config.toml
n_layer = 14
d_model = 512
n_head = 8
n_kv_head = 4
head_dim = 64
d_mlp = 1344
vocab_size = 8192
activation = "swiglu"
norm = "rmsnorm"
norm_place = "pre"
norm_eps = 1e-06
positions = "rope"
rope_base = 10000.0
rope_fraction = 1.0
qk_norm = false
attn_scale = 0.125
bias = "qkv"
tie_embeddings = true
parallel_block = false
init = "uniform"
init_std_qkv = 0.0572
init_std_o = 0.0
init_std_up = 0.0572
init_std_down = 0.0
optimizer = "adam_variant"
lr = 0.000706
beta1 = 0.95
beta2 = 0.99
weight_decay = 0.27
lr_head = 0.00858
grad_clip = 0.5
warmup_steps = 362
schedule = "wsd"
decay_fraction = 0.576
decay_shape = "linear"
final_lr_fraction = 0.05
batch_tokens = 131072
seq_len = 1024
doc_mask = true
train_tokens = 674500000
steps = 5147
dataset = "wikipedia_en"
Each number is 500 + 25 x the weight over its row's rms, rounded and kept within 0 to 999. Layers, rows and columns count from 0. Numbers have three digits each. The size before them is the row's rms in percent of the matrix's.

# layer 9 MLP gate, 1344x512, rms 0.0513, rows 1050-1066, columns 384-511
111:520479518545469497499510490463494525496482509540477477521527460488484484501475525497530454537488520498499480539480531531500469492497500529500508500537477516529470476516490558477458489484514506519513472540493517580495504492551475506500461516492446522501533490527514485480556512506507528495501513486480472475472510503516460508483502477481507522491458510476509503511481526531490478539537
099:463509498504521515460541516526539519514475516457533535530497479473507521465504447522470490496517517466528506475524496526500460468533546490521477480477510475513500519461549469499522526526535484459503463484477507548461495510521478493531481518538523494485518485502510459540486545483481512507469465529505494515499511515495476526515486446501509458480502486536512485521477498451509472531468
087:503495450515494527499489528500466550487470547513457507519502475498533520480495484482503465464494528486499530494530558502466504493510484495506473528473487515481530469466479491484453476497456474496545482513523505501461542510527470519513468479459517523519557498466533500525529533463492519456518490500472465503530460538504515472520492505508488465487478518510538482508492506538489463506506
103:495487513480479500529521517512499511502507464532517555433509500513489526520469498475491529477545508508525487512497568509504521528511484485520452545513509494463504489485518518558506524465471522446507542501479515480551470526485523553518534505500495502553474491507527516511485478462476473484485539452475504519505508493494524457449464506499527533485487484502501517508497508471548506493483
103:471480511468474493520477521514522475501484478503473469472529516501440480468503516498501469519510549492536507538465499473528462484497511480550463538510453506479536501512515511490471453507544498475502478501495524506465527521506524484484514513532517482528494503523494496539471509507475500517517475512527519497544531518484500507485505486505481530502476540508538492499490498503520474480509
082:506525498516482473524448506524454538474475506473504534507519514487512472514506485542511483493511492483464532512552493517511484490495513507505504505483518454512519535518521534493486475519499483475466479517535508480487488472491504512527452464479503510519504524491506453496484497489467531530467452515472475487518491553498471476481481485486546476465501480496502496497480535517500486512480
098:533495462483494490486552518546481513523480469513488519518496532532484492489481501496460457529508509483501507499518487546503534517545528449469503457502519448508549496471496512509525470511481486498515493460528477548516490483497508503489488469527473459481528486503558485459508473539498500474466496508493533479473486474491477514512499497472530504514449432535546527523525492453481455526516
094:476501525490495540517513484520508465462515492464525488544514517501505493522471458475492519500454460481506484475467533549474482503496498510495461514487566466496519482526536499506493480472461522504532513508471505500531536546514510505498525493476493449482519491492525476497480488538474514521485521453478511462540483518539451513491544538515517503484451456530525509524466507477524495522469
085:489512499499505513476471471507463502481497519479515518553506496472450459515459531507499546523466532445460500499517515507507513512513513487516558495490518527472487545496504479512537478522478536489539531515458486529507522531503466475474527468498484549459502545503496537509507549505558520482511515523504524484493536494465520488512480517477456528551522489460494558500491472494512509491527
112:543519484516500466485517512542480467491480500488465472508489523498529466524511514483556460512513474504536478520526480517488528514471514539480486484482508464524505485521515529512506495469496467499522479479546472535547534506532502491499470473456476476505501535488516437490490516559532475499534530521493555477547497506522490507513504467504517530500463479462493526491512484459514520542518
087:487493487494458476479487526565454552460451499516535467515509485499534497508478530456489490510529533479486505506491520460528530470488492455465508502495475501499497480535492494514487463485466477471490514506537472504489471514529464474495522515556518531531514527490496465520532455513551486475489484486459486542476515495548458522505521527518503490517490532530496528479455551523500538476495
104:500531495500514499452528512465500526496496515485455492465554546504492517445526525502489507532448492469469514510501470489522501498508458487535490493518519523481512497487515499493509461503523538500527548515459484502483461488530543478512503521524512466516514519488491474522489505525470476500494496525490471473479523484479497485499487472487552543460475503535516471459543474491510523535523
091:492510530512465488509536493480509506464513514502511530512551467500462499473514491515519522529479495516500480502475470527487484528533475518481487519459491458467524471485524519524465480520535551469530547522467437510441514527524470472506503507511499488508496509535495480536523469498468484522472470491525512538503495526464503519520486502481494507507446502463529521539522521492532471506491
103:509492538545515473467515529550543518507486489494503556549458486480495492521483541487479562521494505539478517496531519573543486488516489475512550479508446493510560497532485476509480463491530504458514476549471465532503512505515547508444511512483539519489493518490506494503512519497502531484530521506521477539537453508516522508532465496520518501469478468511537505480507513481516523464479
106:478509532504485535529469513458520546487446493523491532537518480531510464495490507467492502517544509529529497527549545486469487489470514524459503516490508493498523522542519449522537515521508449479507515502513504558502476530550501483467529510513476493495495451512529500478473478515505466503503488488533515492530458468532531491497497529453473502466519483517470500479487536489460511487464
102:496496496453475490525487467520506490520453512482523501533490469539452483520521471517527462499503520464479480500509479519502520484502497510488499514505481493489506503510513469526493495490520525481475476488495478515518521518464529556537497479536483481498491468506545511503508489554470479531513525524507523506533526485485499484486501553489496487492514521508497551507545499431514532532480
095:509452485531520467496507470477511478470509484499455530466489495454489520514509452503435505474512469476477526545541495498510514509572524494490499456527471505468438540479515494482509515523484486491544514534504511503483542510510525538465490462494500511557480489453537477500516466503468519486533487513486489481532494466519479482466500499491498528466511515522478513519500505482465520522528
# layer 9 MLP up, 1344x512, rms 0.051, rows 1050-1066, columns 384-511
104:480478458528541479521533461534530470511480483472447487510553496506518452482517527540507477452475533511506498511526454505474521476509505448515447492483512552490498551509527473476460517524517484478493498504502459469496546496483484467526497533530518458520515511491508530507500511514507480484459517486506464523476520561486483509478484499527520469514522531523473530494492460514517509513497
100:498481477553532509500511487482507491476443525507502508456549546514474487453485522521492457496530475517490511474479491507517517462529520506484531503504531497473527459517519485474547497493516538494505489545479537481514498483492502540505519516494480520490495512525528474524465523493509554481519504519501527494552487511544520508527452476514510531555476515491520504515493493455455480500485
095:529494485481511471490505471505459495515491514513530468542521514520513517511524510535476485509515549502491486470531471462505479474505491513481574457515512527519461494522514490558506469509491493493481464482494508499510510524517507499491495534520522516513499517500471483459509517500558504478526505499478509479454506513496481487494486519525479528469537490471509512503504496534486475515528
102:522522536522508489498530512534482497488470557516505521482504514462530549454520478463473492516527520530473500524526481526555527501497497462513509542473520485480469491475503486449509527513535533518522497501448500508506519512457528445506482509468536456465491527450489508565505532508522530501506521506485544512494497444495522521505536526530497543515518516515542483451492519517476539506493
099:498568468487523522458553552466496489487527502473503503515538518508488511476518508512498457523482464509477527505460499531504467503522488467504480526524466526476530473461481462521497533504513514530509480504514487507496475548516551430517492513463523503496466473467463518490541484506498463518504490500472505512501471488522506532499498483460506498495499499500475531481521490509453480473488
100:490510491513492537520484483547510525482510487471474546487500436488500482512478497544511502528474508476477473534514537514526519510558551520486509515483534463498530523505462526497478479508480506484517537495511505481522491488512491499511490461504514445498525473479529533516556534494496512493481541444477488506478497513480470479510485524454491512518453516468542472464499514486522463513508
097:514524506492490478498491477554544531471470498513494454497477533499483491478481542554459504524487523496528536492509485481473501518531481507527510524532536530528488535489517470520479454483534538518533480507510523499479494530518514517453516485508488504496524536504501475503500501496499519523496492511486503457481476559472499496558474478490486500509509501478484516536476465523485512551488
098:502490565500489529549527445463539468502535525500535516542468482508491464501464465516466529518486527506508515501475498469501513473542491503504493517518575540541491488481523493477501521507483519470489531470503512506477470464527498535525486500461484531492481496498538559484512490441502541504513521501491486482552445472528519525536531537540517507464476505487488470494491452497503510519549
088:538532509478517475602515458465552488513460509471479513481483538504494471503505529465511490510496510483485511527470479457510462537553460486512477504477466508469512500500525487510500510520531510526542515503513482503470501552493487494520514522536535530468479462526492468548504483514524475468474508524522463537521516517531499478488480478505513485480499477503489519513448520500487535513492
108:495505524516529474520477470497523543500558466507479513455505482497534536498508492516485546479512515515488502529488506526500501487492484521511476490484456510464464515456511487482491484539482505543523551509425519503487515428472516463481522470542550480530486505452505516519494481492506486479519491506472488481480497482498489498491529553528497481506526494514473498476480486504459544453498
094:472510492505465500466522513505549512525474495483476519494477491505507543506512514492499490510485552484443498529517504496539518470473509513439507548500546533505511488508511507536489465535520527481491480495491487505536501499535474490468513473513545483522520462477516464493531514541502513512474471530465519493513496486500484494458512546527453472470533535531485554493477509510538465520485
103:508484515496527481508474507526462526532530518466462524525526532463461502450483531492540527517473494493475499526478508483466521447534476496559482469525476481463516500532469471483536498514534524463460501523516534530476465465519511516499504521500535475490497482463466464528488513514499525523535533483535493545497494498479488473506521465474523487499510454539481477519510490501533455511530
102:519537521499487457522507490502498523496526489477533479504517512459525498491487516516529538457462442487500497536483488554525472531534513443500446544463530499545511462527521525471517508523472538511526507532469493484502515498504514498517478484514536484505525498531517457500479458458501521507479481454495538491510470502478505481538502521489516489513487511470487489466489510493512542479517
107:532451515510502516565531518526513486545508538532472487462558559506479481469511534462483498514535495492472489520474511505501514500486481518524499488522504526476447500467492519455522476517505469520514501485497515496459499528453497463533503467529459541483529513483519501511521499479500501463523517495528486468507522470532467511492474497494488496503556511484492451491473485523503495492531
103:503525499471482467469461474462452523465482508466489521516502464497503471508456479504506511447505547493494512538474506531460482498503504526547447483526528505518509546489495487526504486508530489526488490501511515481470516522455508484506502476490486468491514533504508526498532526543459529470536541481490483509520518506502490507463515549538488532518449504480473546514475522504500506543467
101:490508490515553517459513532523489513513546473455522533524478518501535478475460513484485468516470522487478527508473463486492547530494508480524490524467498485525513493524503504483492504515491495478521481509487534548467488496503533511528447516496485536468534520507533496480543475501473544520481477554563491500557506502541481525515535512492451533500473478511513511529515503515531495482527
100:494458456481474514460497485522456529502500469514492445508478478506509469458529545510518512523472491517504448478479496476511474497480488525525481483480518478513475517511536483512472499483525493498484529514476538526512503457526478490496470559520496501461520496545506513528470523457519465454510500518505534514481478474502523513523519496465552450512509496528520502523492517510509530522477
# layer 9 MLP down (transposed), 1344x512, rms 0.0286, rows 1050-1066, columns 384-511
106:489487475556505474513526512532514484527471498541514466471484486535499495509527539529528479460567486486513497510495511470458528485505491465503438515540502513521482488514464490534491500483505474484518489465505504515504503499507483526509489518506502497553464475514522454470491490489547536482517477472520539517474493536520489504485506500478506520488508494502530496493516514467476459497489
095:470508488499487489458509501472477497554487488490514496504449494455490482529477506506496495511457538521482440481455507530537499505497469512533510519534472486515530545500487498528459500520494505483526535498538492465523500486481525476455521506503482473536495521493506481502528514468514523477471534528479458508550490481473523524436489510585474512504504516512489536534508490485559506481489
096:476499481527555482528497466510508506512504483542546496492533510529507494491500502520491496509460543578500503459507543489479512544496436490467524479504473526469499504514513477540504509475510524494521481436497498537531466471483483485542467512509439512499480538527499470484507466490543491546503468531530497494477522474490469465505518551534501520494538519538440540560517491543486471500520
106:471521497527467490503499504513467492483475513532504507432498495500453511523509508446510526519512517527470500506493522469503493515477540529539509466503479499504535514513465508508514525533477519498515489460525516483541476511483525482480517466443522477543498491473522525489480468476489492553471451521477549511538476495572485463486520515541474545516541517494490522489520502502504483465512
101:496466487519487539542474488499486515513499515495453542524496505491455533501488468495479545513508493521517486484528522511494455463502486485485510509511524478507415514558524499471485534477485497483485492476491531478527491513515479510506501487507443498538520539530477511499504519520492495493538505539434513470517462498466463469508499496516496502497476471471464502469514488543501500500478
094:528517522487472505466503524524454504504488522474504554488478465509501511493463499488504484555497461451505529538536520500491494475522531493500465532477520446475520551486476504505501491495487491528525520514524469489495496489538496548499536458481520505530516502479522510521509515486451534527493548446497496506505521482519499531506472527487517471492482503465560472446471493464510513534477
093:505518502502529533475543441530498504478476515502510487481486460514474482526505529503494454499496511534460508511488493488520519527524434511515485508511544521493500506496495504493439513520502467469483533499499530534514470492501491526471513486493529516469519495513468477499474511518516513485502556492517543468473522500520517539485533480484480521552524468528510483514501498513548494508487
095:445465480506515486500481501501500462489506484512574487479484496495474498512469481492519472473485515513561482511490454532509504503477507492541490478448469494477474501501492494464497465525480485489477499501499520503493493508455484500496507520493498508509472506524488526553463518508503521528514498522504509527519489501506492489495532487529518523522519502490474520537526479516513523491503
083:524478483503535504489515501500516474513487458518507506545515449528484548506484521471490501456505524476428517510518467463498488530495546510494490472486484499464497488497507505531518495494494500471449446480513518480509507471524543546521467469477533510506542480496494502474499532468525547496485467549515490517445552512516454449510498484503507492475506504496503479504531519506465470502530
109:534440499511476500497490551489510482502518517520491472512466503484519515566483475469545487453524518481497562465509490495493532491516514494520496489489504461435520531459473533496525475476470496516508471511462530492510555536519492515454493491496520497530465474434549518478513533474528488481481509520506478507497502467495550472533527491524493532494523521506492508457527470548456463460487
091:495483500478516531528545498507478520504518494499512500474539508454532475494490526526484488536513455512507482475514516504470457503511507512515545535476461491486502514516512487494496517486528521511512507476460545505492527532423504479514457517503475508512487511501483466521500510501526515491478525499473502487473512503525478488518476555503526477497493487502515506513509513480449498471478
104:494466512487449457496529518534477481480463542539481475480495555501462470526555494478491505503529541468522517486516520498537540490485446508484493472505469494530478456482523482463507499500518478515503552455517554574531455502503527506537513479529561515501485487498483489525526492561485458508540521509491528514514474525522522524507526520523488495505544498519510516468464479472510524480478
074:450497513469468494498489492518488509504509472521499502521511521467520525494523514547485497524474448515521489502493508493477510470519486469527478498530501496515498479511556486499487500514503458467514497515465515497498518530435487453481506572523496501527485498541483516545470440504496496480506491472505495516536481509477520459515491514673519496476457478499496526471478447495497521477521
075:494504544515533519486491506541478502512517527506472495511493489539505532475523469509561492504480501453494491526464508476499498494485539512500519472472473499514513545485494477512495501527507516486487482501510491477528507528540494505526513518495502502522511513460521521486493491485502481523511493545517537492477496489513481479508511463273487519491535493523528490517474511553497499498487
107:543510546504497490494518555453513497514481464524464527482464507525485497466463471451503480486490536513466494458509534497522475499495464473528531478507474519475480502475515535490486480452464481515478473483475514520473497477518525510494492469477489519504498526511474521444496558498505467441539465478525501516478515466500524487508513495481482479505464474486504470470489452500443457526503
106:520516489511432518481486461461498519517435527510486464522467519501590537462499503535517505509545460521520493488465519488509510491474474509503488534502492472540516491510519479522488511487531498492521498488512491504453547522506539509506515475478482474485493506490463512485494482518504515520499493508531474494498520466496521454487486506474464507496489486500531481508486504597503476492499
101:492546519528499498523502477525498475535502505474483515541489473481555526522531494508554502496506477479503489460505532487502489495450468499446501479501502477478460488499486508516495474496479466484452512497521517497508492525521460512476483502478511489514476485532509480485499506501497542502529523499508513484493539525487515463508497512491569507465526436507488478502506523487514484537500